From a checkpoint of a small transformer trained on Wikipedia: vocabulary 4118.
Each number is 128 + 24 x the weight over its row's rms, rounded and kept within 0 to 255. Layers, rows and columns count from 0. Numbers have three digits each. The size before them is the row's rms in percent of the matrix's.

# layer 8 attention key, 64x160, rms 0.224, rows 57-63, columns 0-159
095:102093169128126120094116108110134121114125136138147129107150103103145120162157086156101085134141125138145128081138144153133121148136169128089109108162107099126122124187094114136171152122131110141161113133136101151124143120134093123113099118111133139152098132136129110106167126123167115121159134100147075136152153125114071135134156145127130143122137108078172124080120130113189132119090142195110112112103127102143174100126131107150123147127094147151096092096156101154141171155119107
097:155105099110083121122123108108131155107162171135150128137136127104104147154188112107126139129146095128116093171134095138061152118103098115106122175139134149137131142117130088108114153161163136115100141143109153123093145117167140144160098134179133127128112117149118126160181158143123161158137138159113117129173131125129099136134132145146113134164107097147127098118131147124102128145077159156159177083132124151110136140117130116145111142154115163110174123158136121120057099151108121
093:153157109074144099126134152115074155117159096145070133162160132148158103095094137132138109107134117118099100139127156123141144074154113172142125097105162136097102133136160081110115128117133126115115131150136082143129116145097147083120127132109126118135107184102101128148104128123086127121122135132130140131113116158107165125141124110123131141157113192121122159150117120112156107084116117136130133087161137125127177113125145147109178151128121125109105144122070109138094124123155196
100:098167189108130086168156133127124114157147115128133127151155177142082104127135098135095151135094123139148119159141100136149117129151114136137163121099151127138111126134126103142146132143154112129116136091104082106118107107128155117131158125130151134181136124126164119119144127080056086107137133118159105104120159117073112112102121159098127132138142137133121138152131151118158160108104099164097144132126177163108159149137149120111089180111162142157092120149139062138139115128134150
096:154132113140107094132073081135143109170139147117173135146122105148156112129133126174129135108147115088132139163118098123141162090191117128105145114127112145112108101078106141149120175097164107137138108081145149138133133124153111115108125098161112103126103092118095132120120115150145150146142146129162137171112131137077137154119137102143131126141091171146100145130107108171133130123133118128128083091148115108082083112113146119136109156155102132143138152166095095123105172158153167
099:068089108124107129126131098177128119130135091165142074125133109153104101131102156130160133134184136140110118131121105155133137130085121115114088106131103177142108127169111143135143096132065112150102167163114150133172104079149124110118136127118130114158077129115111148122092150182109125111128096082117169086149122093117129180144163144131131132135133106106146088110131152131127159162138142116135111128137115150121134140150118100150138157110114202138135124118146119125109134141129129
102:163115078091096108114145146142154103109137084136107157164135151133126129106110150123113162085172134138146121143107128094136143151170153182091117092109113117146111161126151130119116117110071141154125137146145131113116094182125108119104112160103184114119107160123148125105126107138092149133148116103139091138136173149169136129091162105136132088138168153099151132123124127140176143120149146082112122119095094116137130134154152125160141145147117157130106078099147117112160129083125144
# layer 8 attention query, 128x160, rms 0.235, rows 58-63,122-127, columns 0-159
112:148133128138135118150104147187137156104082115090104144136081076094086131103136127148161095091190112118115127158134155080148136134156149118123098152136151146100133121126101110120148126126138144126121145106140109122104121124156136148130106132134115138154132145115110135115160152133120110102128080154134117124161124154093180136097100131112154108109148139138160123118103140093135155146178164137097106107152139189147133120119153134159120143162124177087088104139124122141133152141065083
172:140127145112116129089120162122125103090131141152180153126129158158134123102124104162144142146116102111120108122126098148090145100128110144167124156183140159124155134131124126132133086170131111154090167128092117146108112155102102126094108162142113150157097139120183148095117117088143166120153110191134118088124146185121123084144156101102151112119136171126150136143175107151162141130124140111101128112137162136115137106152142141127090174144139102106149118181119107112126104152141155
106:073114115121147146111104103166110104130101116105136129119126138132110140178148132135089144075149137135085115133138114150173111155162167137120138137084147126112089155126158100145166151120140125124139141136109118153131094118154196133187117101090122084129130106139120118101154115080150090101138162116150137128138116112148122124114126163155121168119128140133125150143096182151086111143167129162155130132090100121095116155133094141158136141111116118150058126124113115130157112141096131
102:095142146125138150184127141102107136124121068187110107125121144140151178101152189100125114129121150122146124113129157146138121133103133087106131139121107109165139150143160145124107138092104149127085131120132093175156109147145137162132141095114152142107070110171119151107072138129097078117140117124143136146115118141116117081123142149157126115108140127139160129157101145114160132107136105111116116140086194123127117097108143143122100093103092123146160136122094139084112129155126169
093:122133105118149101105155117103120166123113137109125142142109144108155118105095125122099133104111113160102130142110170104145136161128102149114096136168130136094168105100163088109115134128153137113124069121133144172108142208110089097104109102145107149113163166142122159132134158121105127143150130129146133114085137151158127143146112136138109080122101109092110124134176127122127102139136117119138120139157123104137162131082133162144174086131130120109118144110110162154096097198114074
098:128115114119151157149134098114127117135086149153147122096134140138118098169132122172073171121129155132112115090132110122175165108091119105123130124147119192118114160174141122118110160187119098124138112096186141145136141124103123107157125123153144127136142114124143144177138150148140130153103112117076122131119126137135165122095128133156147125140117094153130117099085078162122103198135141130156157163154104099152127129133141129168164138154169113109152126102099137118140104156106143
089:131107125108154114149129083092077096129154133117137115114124133139166129099102117094131097149068113124095137119134091126121113135128146116157148125144129125101160148109173129136174114166095130091140137187075156117133144134139114134102083182092131089131185135132120078111078106118135156116068115169068150118118125126123117122119135160138163132143126153125119143107137114113132113129177096159119129155105141117139148143131134118170111129101175114131105133152124130111133105124115160
125:107093131138150118126141141108127140083135178127134178117165145140135115138115140114136118140146088106123141099124116133119165138103126126185121108125133156116153120085136098133123102150119101122123133141102126178100138157107127152107118104165113200109166181110127132106116108127063105164065111136162166127120130173095129116136135116107151120162118157159147124087144138123132113089129161123138155117124168153128099099122146142098119140118144149108111112203095123138137126139146096
102:118109100149145161086141120144135180116090121149113119086115120119113133064110173118146143138147147100117131131175124110117096131138084160132111097138096141113149112137146141119138125115130135094146105137171168153131167126093095105130083110165163104119133111146094131127101112181129142103147108129146084102072102147111129159134112135141113162121108135143165130086095087101111118150129098118103104163095157121134148101156170138132119125162133098168165117122142136159156105123106133
099:107060157165135096119125166144102120144157117125105136141108127130121128141111104121136152133124165108153090152136166165133108111116139130114107139140170129112140140145123130168115092158136167127145093176095135110146135109099111119145111148147091150118150103121118123149172095090089128127137152097137156130135131077113158118181160082103112129094101127123105138097155101145080151159147115159104113107088080127140117128132119104166157141131140103118139136165136187093153140094119140
095:102109173192120127097123138142123181115142156112077105124166101099083105128159103158120131166125136128113146094137115079106149167135086096112136141108126146184139097120140144144081116128151160155157156090150171132111105088103110141121118115136090141158141112155114131137145117110125127110110143116170130126121117128137101172094072097141123153138120124152142123133118131152135112151141136119087134119139084103152109127140173130089097128133154144130132107152155115108118132094172153
102:114135141141135123114135108144145132117101119092135102127095110082159138157152115138142113113133168127089106153127128157139119103143130105116172108108132148095135112124156115154140151105126114178134150123104146131116088067143161098166117094107097096169105101134170144098167124137118155157147143117167147099120091116144146162128078114113177133113178085181119123102135170131117119137112134152137159131118104130130126093109150087103132115145114104141155158117106144120124132131082061
# layer 8 attention value, 64x160, rms 0.189, rows 0-22, columns 0-159
106:133112149144147150132092122123140109174117153133068129151115142143110138164103134155148142112145132116094119141130155142140121150127128167086135099109129108150140128114111139117136079147181160133135135124108106155163113125128147125160095136108189113125077116106117143126144155120159128089127101148068150109134191104113123134145144151099113164065111092092116129124152145120154142114078122095125142162152099185119115120119075139120152120139138119079165127106132142135121126168142147
111:104119131128103144093149149141145146106141115096096104117109134122081136132147154127091128116063106176145085125139097165128120149104133177063130125091142101119124164158138168147106124119140130124168129145139162140142119136115083140118107173175173111088118110136118134148106120098147090145134163124143059110099125110126093083164129142135116099098150119139145130136143136105152145118135136147105090107136100118137142131148104109141145132083118165137131110100151187124140110128099129
103:086108149147134102137104150075148104102133078094098134135154131115102151121132173119139133139120143173155136086079172128166147091116133149135114155113109103107109125123147110134155136095101129060119150137147116128167127134119145108141124149140087116140163111129134108122171145098131157145120113081102153173125156118150110147136113134118112160163112178108128148120106125105154116118107105124137122128160129125191151093098140194106136150131184113103130156132124135113131125134143166
094:144135132122146134131138097123122078094073092152204114112130118111108086170135062121113158138128176118148111102135103150119127147143126118123128118118111155151093159094139153064125105129156124149130130144158100158107106098158090128133090135193104094092094119153110120116139101154111117130111115092131142131168124114106147126158155076106097072120110108147110116152143095158135146108143132155128108100104125110143125155135096124110131103144142126139122142106117144110130135144107103
100:079150127129117167146141112124185141102102159126174130113141146162088088129143109121107168132125127092106130115143122108124106134133178125113178133109174161099100124088150145136133130131125145147135129076164147098159140124175133123102074145127123101132124115123120141105132101140153106136142116159076098088123108114130113109132145097147110168171164143166163148164136136109094125166149088134124111145121144143166113131133101115116152117113135146116122168102116105142133158165182113
090:130120131132145120107129148133110110143127175138119122136173123108128100108152149114164124119124137126142125103143106116166143152133158131160131125089111156129135151093122133136108163110140152123126089077126116118126138142136117155185135097056141113117174100182087170106152095141114114149145112117155136159095118151139124116132139108162137105137128159181130178156099147121163084130137114141109057141151119140153104103180148116115171121118132112097084119138100126159133120076117128
094:138136055152094152120139146150164153065122140124162146120132146131135104120127145084125141161150136136148142089088167134087112104141143144155144119129135079127140163137126094109115088133140120129134139120075102103136093086140081153151176129137113146121150112104129114147117077133143121164122105115132151119201104158163127137110144124143136137158168127133096165162113105141107139137088141130147157135102159123145118149148171133123096165113111135139151117150163113133146104130106101
095:084160105149115164109090083151099144100121138106116121106117116115109110104121121118107166120107135120111136116117130141133109134112106117175133113148090083125133144112099145154099097138102098117118107120178121151127139093183122131093128126173103139126150099102132119139111144100126111099104148091194158131126123117173135134128126115123125113162169114083132123155128084108141132120139083123147087186106098128114111131117108133114089079115120129134161131128113117104192182155098139
099:118147167148171170110106154125125102128089126105152064093098163145101114183138141140167161099127113097162145071109115157118137107135130123115183102115130192127092113103139134149134118124095163126148109110104171129119111128139118125112115130143143160154135133101117145145107092139100145140137137158140081171160094135151105129119133145135156154141119117144111116134074127134138146138139109135181141121105147132131089112098090120098144128114094116150095146166166132152124131105117097
105:157098122117114096161122136132121083095147109153119141164102151133086120171101104110135136138107138154115113154114124167132109130116124115102147148187130138170106139114135103111121110095104160117094137080129133136132117131103102128097137196105131134113141082143175115147155117138128160093133108139111141133123147098116141153027151156129147099122153156148135135131104121112131140150107153132098095151124141155127131137140128134177093097085121116115119128155156127094167120087108158
104:141161099108123151131158107118129147117138097072146135153145107124147113178104103100120111130158090061161147119120130107122094124162132161126114097137102125129103110097161125139097147092150110145105154114148164122118133127156113126139119089103158110101130156125094108103131066112158109114134170153137080158116098141119104132170124086153121156158132140150178144141127105172125136164129132135130140093110121142103111132148120129112135141185089159183108130121102126126089141109124102
095:153144128130139127136086143169109113111123115101127106116154060116137150147106154106097159127144136129088115113080097109154111107136131106119161113117144105128122073144089131143150083145087130181104116098124162111112183152162131129127111135165130120120120123182120144155083107123118137086144139119098089160131129136101143108174147135138131120135107115123132167133147123127148140180120156171097096168116120128126163129126109129082179165121115119112107157155092143123092127122152141
103:136146079118144083142132121140146134166110159145128153124095098126164157104093144104124110172163139132119139114134076098134101167122128158141145107144152098157148169114085115103189117084132085141155137120120139151100130138153112135140140138130152151118081115121094152106137147128136173117094117132123114088148151123144193163160132118107125091110080125149104156140119141150088113115108126063179115120111145103099127158125149130130133091149137120129143123124141154102128112138130094
103:128099128132142104125115146116114124125133115124141100133103119131172150115132100160132105133119156158171104161101132151083123128113119160081150130111119135127066148144112140126089120116096109070168103143192159109115104060109149168115150102121150139116116086140120071114158119120132109156163127144089168112123142157116134126158127138171128168121155126117120109145110105139136123082112107098133170143158111152120112166115138121109141133134146113102154120086132145133116159070148118
101:123093159099134162140117105145175117142130128182137093103127089151120151133145116119126151132103107174176069127104107137141148136125113161119085082140123124120150122133148129088146098149104101150165142155099122127124109123165136162127147156132160133152135114132139118142126133125129113122131086144103156143161166168111111111094079144156136198129135128104131100107099131165110153160107135125125131152101138111146175137148161120139116149112095128122201085107140097140102120131157113
097:126135104106110121145126141124092108091169114115162173168158111123139107074109112136137118132133150127179088139126142105133118145122119167132141148068140103123116155138142138118162102135081153085175154132150142082133071141133100097120130171127129161120135106139099169139143176171144110177140150135135138137076131098122106134147152091158099154138155151127169119096080137117096120116088143143129108146124151133105107141153158111091136128136145131148132162140110133106116130157126133
097:175123103161143104125132143124085129092129094130133131150103076131120116138161105118110151170157156094137118154145083096124128146111120118159114133091166120142120131131208121125090123110122156180150107148142145102144116123150108091122136104132083149126149174094125111144143120130132102118107119075177134157088159135129139146137122120178150115116141115154097118103112123126084115095114155129080128160131102124124106101171129100122115121111105140137099100165098122126137092161095127
102:107154164103112151101120153114137140121139126109145137102152093124144140133132096138110118088132184150141139112149146169149132079104145142116124195120155160146132080136135141087098114164121151118111163144138164113139122162151106127138118148118115145121149169124121158089120085148138119138142164152152108151116078119147095144134129127132121125108174154177158122114130088133174134128088137145142109128154134130164131117137126120109114101114165114153075161141062149122112189144118113
107:119133066151115123147140149081112146147155155127128171140166149160139092132125105106082121141136117121141122126133148099117149144159113113097100077084148120176132115140156165118160110087150098139108101112130147135105137162140140155089124132134134109105142154113117153124076176107115138153138152102073136181128132133120159132095139145136125171126146159133136167131097142157128110154116133117170113149105100124131120112097135142107089115122130128106142112126205159146111128182127136
097:109163107145103177163126119126125123097153143102135151086163098191096091111129107172133109131141161089114103138137164128108101152092093101126129131145150115135159156129168125165176110149145137127132129114115150138133156176126072153081105114117158128112121161128100101136182159171114136141138125106118113147130129120136124122062120136092116163119143111171078084125117107124141105147117133086096084154121131120106131147109142106115134132127149100158116130145144121129103142128109134
104:135130148152102108124127117138132094169093117098121132155127105095166146110119123148140107082130166159138124099128120152169152140129147162106128147120136149155121124124092185119121122119154127153138128138141178106131165137161124174128113125096131062137137061139111106163089146178155118098106146124116107100122154116147097185145113124142095143107151137156116125120109126152113111117147113093155081137104115182102160121098114120146133130109112094138153125134121131063133163102143141
111:133133112077124110124152107141165124123118121182123120142129084101092110089112142136126116155117127097132128136157147103163136152118188142097102141079115113092163123156174159171176149111148110165124153105139137181152112138147131115103143127145118143102117133125137167097171135098129089171126110109116124112104184122114090122126132106138132103095162163143135112170115109118172140137153124135072097136120091121118168153138141097110131127123120120111161117132160150154115114098127101
107:125126114151129141118116103099147144109065105132123094173135177090128143124120145133140125096125172144146186096111137131128123150149138134158112117106129123125142110145130148122123112120124121133161123069127124129125142153154157171124113136163080165128107091154121122135108132158149116161165128117089113168162119135144140129126121097144059135134135076170095156135106127143151135129133090160152090169103131136140063125091171140103077118143106122109151145113177142135129134123134151
# layer 8 attention output (transposed), 128x160, rms 0.223, rows 0-22,64-86, columns 0-159
098:147114122147107164192129119126143120106058170119128108155123134094151124148125101126112146081122140100175131145098156126128119149100118162124149138112166106103110144172166131154134168126172062157143101165128122136133083138143105118118104125120124094151127138111108099127124094139125146109082127120105107144131086105120160124148120152136133108148120147130149102148128106103151126133104122146153150084144113050155109126102132153114142123099094147088132138119107163145159143157098112
106:109135176139170168152104152154161106133104108138174120142118115141160130123068136132165145124157135123113083147149143146133133128141173104140153104173127108147120127179123130113147151112133120149151162166143152119124113082130154178173130103129095097120090153129103101110137127182106161106127081104163105139105140094123131140097146142136149135137108128129125159106119148135145112140162098145175132149148174144123126165108115139136112111137140094103108096124175102145104177127108113
101:137079086083141175089150118097082172108140130136127154143116128154118118136124136133085074121182128114112122110146136131145167154129149104126136176143181136109115109130160129115136111147115147129146141089121121121131142132094154143114144134118091113142165121117084107098106130128159124145122131115195143149107167131117143128151116137113167078100132145178155145123144088139122132113130168160116119110161162151137115110094121187190134138114135127119104117109098122139112110139135093
107:122119147108096108122128134148092120123154127087083135097100103122161099175139141114120107140101126144151119134161077116158121123095097176113164103147128137095094129111124138140155111154164120133124123108115117117118150094103149148126101109167142122155133124112105123161094154171106145131109133136137119189128118135155112135107143121143116159177113131129077172107162133153076184189132154128124152122110170180098143129151103137127131124174122153147150142127158137165154124134104127
105:148110133190127158151116140132160201083096126123117149162154164084101156116153131152138140149117128131131116147135158125160112133154152133147111062108111147116154126123102169135132146125146175133109152114126115149130159128119131130118158087170150127145134170156142115136112133125136118155147133132105131140164141110130111128109148117123148094116111134089149199132153102153145137153146119171135126163112136127143074115152118144147148158139132132187099090135140127059123141152114158
109:143156177131111145119126137111113117122125148153135156138151120097103150117127154142151146118125116130180143147095149158186131142106132118130136099122165136114114092123127168140159154141108137103139138103095149139122113182138117130105127113140105115123148143081118137141117106123122125109124151179110130082112084156133116095150107108126088141138161129109141192066170141163102169134124140125112170140153121113133130089120119151064183098130144132154125125142140126136100078175093140
110:157127143116141090093115127121148130116137147186131150156131122099094136120103108108125060138140131145098109142144082198135136131100124110130140151129083123155140114128144175121121121099088148105141115145125132125131124135136123131141143093149126133152091153142135183128127140131134168094084165095147155118119134121124118145113113108093100116125139150101136141088104147111137116137113138103176071131127154184079102121124134155078067150119109112092139105114117112134118080137107155
101:174111144181118131104142122157113116104127096146121167094131153131141122138091133115135115109141158126116128138125102079125149162145108140135121124107152124127094177140124095170116109139138127094102152186118170140127128130058134146114136134114108101091107095133157175124111126133081155131124166160088130140137143159171155151102149147140135141137079084147129106111103146152135130135082143147129146158111133129128087139095111130098128136116112100101094158088152156106137129171098094
108:119098099140122090179111148097111111110112161119157165134142092127139119154107133128123122117140162125111140152118142115179120114101095107129110139140147165100130133137177141136116107144098140141123124140099125142155120139103104132160131142145115060163164195117136088142156152133113193117118149120150151111127110148091098105092105096165117121095123144103091121117174120153153105145118118140144101105129132130144165138126121150140136154184157132148108136140116098092133076122160177
103:085127108121119141096155069123169109161160128098117142137122157125148093098150135112149106159083102103124125132074163150083161154092135160133149108132134148148109131142111124136130155122148127100191102092147142141159124150144074138126158130122147150144116125149158107140097107099119142107118104091078129098157126145123134121139129154096091096151120113098170145144160133166096161127113132107159093102157147132130137121136109113127174096132111158121169154113126101134098107121097108
096:156154087094096121115133171142147151117125120119105095145185103116142128125089163148145105134157115118109125125121113136183120142136127175169148129124110113151141116143110125175120137119141131096153134151110121106117126163079155131146152070085148112144125108134125141156143100141127128089131163147150139119127141117142129120109135073149117180121099115123126088109151150154146141181196148123115155121108104123148112088098116152156147107097130145134127089182139119131180095120127158
099:099123132090120107135092106082129143132075157109137102130119130180120143122176131137172139097076125158110151146152106100125137119151128168169082114111114144134115104146137093144152136131119124133140133180179133151108062156090131123159128138187101162122120100134133142126139111130135141123156125147125111089142147138090116097155102138145153134148112148119123178099112129137116132143168127116181155100086173147139154085139132095146139139146128140103124137153150114110138108154106147
098:095153121137141134117144143131152128150119098133081112114099128136113162122152125109154119107091171137123137108111138100115101118109121149155129149104110110178153130157135108134086136146120157142112131113140092127134157133101142130097130121105089164125157097142102094121115093104135109153157075151162132115091203089116072109132161118111108129163151109157073128091147147116137125145157134154137076146076109116089169111114138124127117127125063110116127136135133088150164127125109123
097:155150132131104106163127122153124151111097144136131092134128158123188142129167132154121113110152168160126091122101113115124166114090117126133115114161179114135171070102114110163158121125112170129114107160077129101160155124149147131153138099096141089132114118099142092139170140128150119102145137127121167147126130159142165183159152131115085144148093142098132173104132151143106133094140116126159081106107080141143144134177111140095111106110134164127143130131104136133120142139148150
101:132153144148134105140128130116102165149127142091120133093139148105110144094158138102090133138105126141159148127164114128102126118119174090091109104109122106151111109147132086122164101102088148105139134106133122118138106125195106151107133112129162094092089171124134145092130175092157116150094161134087141122127102111099142151142124127121174111131112097069170116165140131139143133112083103128143094114125130130150165152112147104099123169124113171105114139168116100120145184133127123
098:095106110129145111111145134147118125093138135141120093211125126133120126072119149128158102127121129156147107121153136107176119114170187149132110130067131172115138117105091094152129107146093122114131134175101178125150146129145137126131159120157087151136163119147126131169097134163130131124164153137161100143138156097131139120131104091119131146097160133111142153149131159143136160115155096136123097153133135114124108113165124091082129107155172136123114144093140163166135107119091152
102:130167096121120114089092094115160105120151118133116119144130112100115107144134099123115101097103066135113126131123105085154105172132123162099090076142112144139103051103143076117129159113140098088119106130132148127146144143136140151127137123149119125125134139133084149092109160104107165131113123069122088111167129121113167104147139123156093143148110122109098129115142155109155112097164131112109132157139128140128162133126105118156167103130145119108059124094145152090108127111122119
104:103114133122122112111100079138149117089147099118161115156115124128124109133074161158151159122132132139121067108123102113137182162122140127097093144134098167099171077131128115115088135138085158139149111090169083100140117100109142101105117098141137118121140119177102148139150130146127111104152152135085142126163148118157160103109104134139099142136136122142133144134144159131114152138139122168104172094105143127131139142162143086174116132142150090109120110103119094115106109171090125
093:078116151108104136098142139080143140137144123129105093129152132175094148154122118138107106154149078114097153128171179190125092153153160157117095139137125097100132147138116131095146109126148108129169130109126087135120114146086149125140185114122111103123140100111101138130133122131092106169138126145163106104117111128150124119119132108161146114124096124124142117101126137106118151162121140165135140096171118176118127164153163137151141126118134153186138137106171174117144072142132158
100:134111147141118125112146099126148139119094135126129129185113111133099097099098142145088114135143076126170147124127101126127097097145138118124158129156170120160092151136117129188138092085162160116110132121103090071128117088143139166100152118158187157121131149183124137165136149072129145157095119126135127140141134152146130158104116114140106136105114135138150128146127163125114110168108123116181141165148142168169119128132140095163136104100158120142107166122129142115125092099131138
105:073143107139163171098141109159135127152106111139141143117115103128176134151094113134138112146128122159144145126133102130101148114098161082119073071112142115119136135108130129116095139127142121090095126118102109113112116131152088130149124097135127171137158140139157090114142063136173147104133112190176135103119127110136189118138125127150137135158130146150151145159128155115129172106091125120140133159168142147128133140168134124134108132150121160185105141124131129166160133172145100
110:149145117156101137149111124102134116150093157123146102129110159097104151197162103148133126130137130156132161158169094157123132146126154158163130146182121152136098111146121146120133130142143157097144141110078141077151107173064099176127144109143127170126091167168093136130117181107143118120139093102121140129113107160156105139179140144142141113146156159126138144154104075124113120109105135119135164145145128140088127109152103126139132085103118113141098120125136121157116150122131122
103:133095098118158095123135128124096137127113159104141136118127184169142101136125150188137113118162162115100127179133109137131132114114115169123122166136133142140152154118126157110135119138116089122121149140105114117115145142140078141099141126134105104132132119092131137187054158145145111175105074150142147108127136109118159122145101108176115138130099105140147153121146116149109145195105165163179108112134155119116097166156130137130144135140159103126133130102107141132162081161107122
104:097144111108117130117128155160158108132144110131130102099153144145115164122105125191124163152155155162094135102150095109080135100122150111159139106112145113141150139083151105095137101172137149143058140114101123137161095117152114134122110124149112124103132106112163130120179158140113121132164080146127154128129170098121113110134152140140127176143145126136133130082123140147106122114075124109103131126147129166129147158146115137095101129149178070137165107130141082150111150158148116
101:103127138152125093156130143124095122139114134082072149124113167111141153135150144108143117086101131133178157164085131098068129120098126139138097138132127136098117137104110131146106141198152162121111098126119121101109122141133078126116147141143147126098132165110135135144136103068142079141138118127074167103154134110141130117173134155121158088137141140116153146151130078146097151129119119124092139122118115115118120141133140090139130172126120166176130161116166149078153148126113106
098:086148155125179103124089121124120117136138098141142124139152092132126124125131120138130132152111132154129092085103146134095173135110120152138115155109098109132145105125090139076165126143145140133112180072147133146145106143167145102186113144151108173099122116116182133158124148142136141143171125171099141095131114150181143117133115163127091145130129133095117172143108137115113165093099109142121130139114099136145111124129121160057124115123125126112146147127147152146140147189164153
096:160160114119167131101144153137148103134074075153178102159148103147117150085108099132162130108105129113127133137123120130133107159155118131143092103125114118121146159094123141122120144100092147121096132161146142172141106145144086125104157118102113135119123118136122118104141119079143095122159120109101174102178154159083135078147160097145128107103128119155173102123101149130139131112114120146152154139110128080185102108109159063105103148151131095110111145119125121144142117141146125
099:122145100051166148129139119100129087135114132138114108081122095179126147116094139091137119146141135131121117119140115119129130112094139112147144159171150129111127139101157069148123046139108135135159126138147136134137124058152122151143094121101133158100135152110117154105159103117072148116113117142102149119120105154088128115112105144150155173136146099145111092120125180157082128130092130123134150104119140116137159135117145097129116127132155146120177142146145160155103109112120144
102:112079104102134111121111140125130165097130175136126124101124129177126105145114114135102134098122138117068114128122130099110154115165096160116102160150091135123138117127134117116117139122136114156169133129151104154120168107132153154135148137149136154139151097183138082092140156132137126143126075099162184148120154122124152166128129159127126105129092122152071080162134126087149085130157125139138115147085135120101136151150134126193147120119136113138121144137097132167154151076142095
098:112156054146117120156139121118124168133151127088122123111104145158123129112137146124134164152109109110152140128102160089135130105136167124165111118104179113108076151096122111116119097159132111104119116108125117125132131165172147094114161129110140119122140089118111147128127105105150068185153142141140092090167137131130115104106149110124129134124114077131116056162142110107116162128133129147090148110084097099168158124135146070132156129125130135137099142158151130112121126155147107
089:081108147127121123161095130120113166119144125100162124156127098126090122132118141110139139129132079143089099128106109152160097128122116096115129127122078114115130129094149113121099121136134111103137108102140097131114116124183150146112129096155148159142159120104089116093104146123118093170120192119178135096129150137143166101105135131127120112118116135135114172147128120149099158133163120155124112129126122174145177117170134143174070126173132121151172132178125172102142094133145152
097:130180163157134181133147101167134130136132110142129123128112171168127107145132131120119134164137105105158146098128113139110157138098157122126140098135121138136142130098102124131186114098133151129141101136139141133113121114160151130106119133102177181097091059137133140141101121093136054173146135120077149128145117182161149107123154160109167082133140095132144126168113145122115129098126151121138152150125136140100105171126149136132144134155123126126161120129112184115139125122102078
107:153099164136152115135123127117111101130109135181143134145138139137104157153124100118133112101150162116153114147146112132157138116155131096103133120156110144126116120033134179131121075148114122165125150138140123120100105154080112152126116113153140129125141135127125120139101107117139126083127162146134114132156105119097164114136137083114139095085178134133130109097111095110186172140128132176131088165118125144104155141136103175106068165156127114101138109126124161099155134127148150
115:132153146160141159125125105114129122137146149134121111080112161140126132185162104111136149146101130136162150116121092125100110112142122088104127117154127177134108111132153117102155091109124112128123147130147146163108160098151092101112140121143133136087158175135132116124130149127145141130136110132092109149132127147099082136098138121119138070166140148143139160170120120154146097077125107126117120131131135142150117160133121015082149130120136105155141142086135139118069120123154157
110:147191149146119148144148119176128101130176086128094153102137104119134106159083144156086144135156103135114088115093140108154128147102136082093150142145163097125112149144089176111139106140149113111142137091102135140118160089149105116119159117106162090104135148132122133151109132164154154157133125146127146171119101112105166138115117136152139147127101073125098112151119129120152138147081141117107157179169139093116131138144153123127132123113113143162092126145130161131116164126169103
093:147126133192102133141120150115172171102139129105135140114144086096126123143153154132144139113174114159132116126164093176108134098116126152106149099136146123139117181110130171137154121119103051108140137132112133150142115160159133135138108069125160090118092137089134164122131135134108142112105101131140119151141100125163142140150158126136158145130118144154176070138110119101106148120128131070157124117152143090124111126131131151081126123160130129145154109095083149148104103121165125
097:080099125109190095085138155114108131125129120155129095149090114127102158195104140127118099169134135079127129128112155124092079117126128104094144113085137105134126183150125129147100180126151099134118107151163138153107143127132167103110157132142098105169122113124104098113125099101139151143155148155133091110103103156113166126117087099147145124133144118141122131159087112136154110136126119160100114108135153129115115141129128149125084138092104114115154084111174126138160092135110123
104:115083094133126136157133135165170088132099104145142106118110083134111115142091133137175134130150139109120119128097115155110150153141103148165146158149139157140161100124119164073099119158124086147115138190143111095136111129146134114151145131138125145121107101145088106155126103166140100115178117113174109159141188153144113102102099154140106138137123139191097142134117130142128135118139130136164165125096110121090101117145138138169159132134109098156133091111157125156128091163133127
096:140106120145154130125153111092131190183108110099156121089117108115103152104146120168095129118116118121145149178125100150073118130107119116087149127170097080170158131136097124129089127096144166116142150071149125100170127149132157135142129160122158125113074154104100106094151138088141125122105084116129152133122141116163149162171132132124121151147096118084155144110115149115103111110081127115136099092128134133106129146129112129144143128087108145140142122128169127106092138132139134
090:157081143154137118130167155119100137162107123125157098106132167143108141118117199139125139188109090104111169134111104119085090085099102133130113115132127116128120184111129120150137125137117135146166112122152152105159107149093108147150150141132155130114152088125145102137130079132152112132110118127161147123127144141123109173164129120096169155102126101168155117137135164142081129142106096155128143165086128114123089127108116115098071105106105118105162128125116109174129129109155127
091:125135096155138132113152148153135142150118168184146160119138111111135142104135084125095095123120126143187141150144135133142138104173137120132126141125177169121117154108084159156167113121157175136093163161128159130123148115127125115134135109129151149115097169118149092143131140127145103136102149123154111163109100123133146117088157145164180139092091164116117160101105093106149115100083133147114129143174103144132112153120121102114135109120140138173100156154172156114096159083120133
102:182108092148122128174163165128167146163135122096141155112119150137135113133134116128097142133135174144136118129159120140095150099125120092139201153123124132164125120125149111122129114086097100133091163167092144105115133166143125169154137117114127117106101153158129143110155163102117119124082140127099116115090160114102124165173133138101154121091152097129152119153129112141114115087130104118142127129084144129087118143118157168141079078151145141124109104122180117158110140117142118
094:132103096167104173165133175112133131126150136125141148130159154122157142110168114112120165134188175154096105100148147135089167126107164136121145116113123099086121115102124129114099138140105127139154136112156183131134143156087119101128128143108129113145133128135142153127163148184109113092130107061118111131135108142145158138094168162147107167117173077099141131107135119124137140125121125101095098111119136105076149133166155134115129138174129114139138115128144180142097114104123131
096:182119138133102125146092169128149123062122159096100119114106157163107099132140139140150110096124113084116121139138131135132113150149143128137150086121149162115144089156130126178149123164126098123122169148145140173117144124103139158073123107143164082132133133148127105133121174158114116124114104169090142144114142158151138144119082124152134146153130102155137148128122122124102111121163128144126071114117103087106133156110106126129126136131155092087188137096124098123070100147131112
099:091084182121154133131088137137106136120095134103134131112113113138131135078121156080165157091108112131132126120136169118147125134151154134143103124100086132159150111128109090179134100152158085156116141123197145097121119097171194180118133137147076095119099159115141138135112124127095132131143107135137110127133177095116095135081141120133134150126109124112114147097121157125170135120192117131129119147130134098122129143144150111104108105131143099138133127145155164135156136111119108
090:124153127144128131127122144111112119117127138129116141118111118093118129136120111083105124175109067101140165110165159161129092165133180064156139129085124114122132130104085089131139124174111138120147138131118119155103165169161124132136156098156111166141097141137114093058182128151120153149111158100132106146107129181116112076116122118114149126159112105148114123131127126158112141093157114128163123127125126093166120142131166171130113108135144117138123132167146131145123107178103112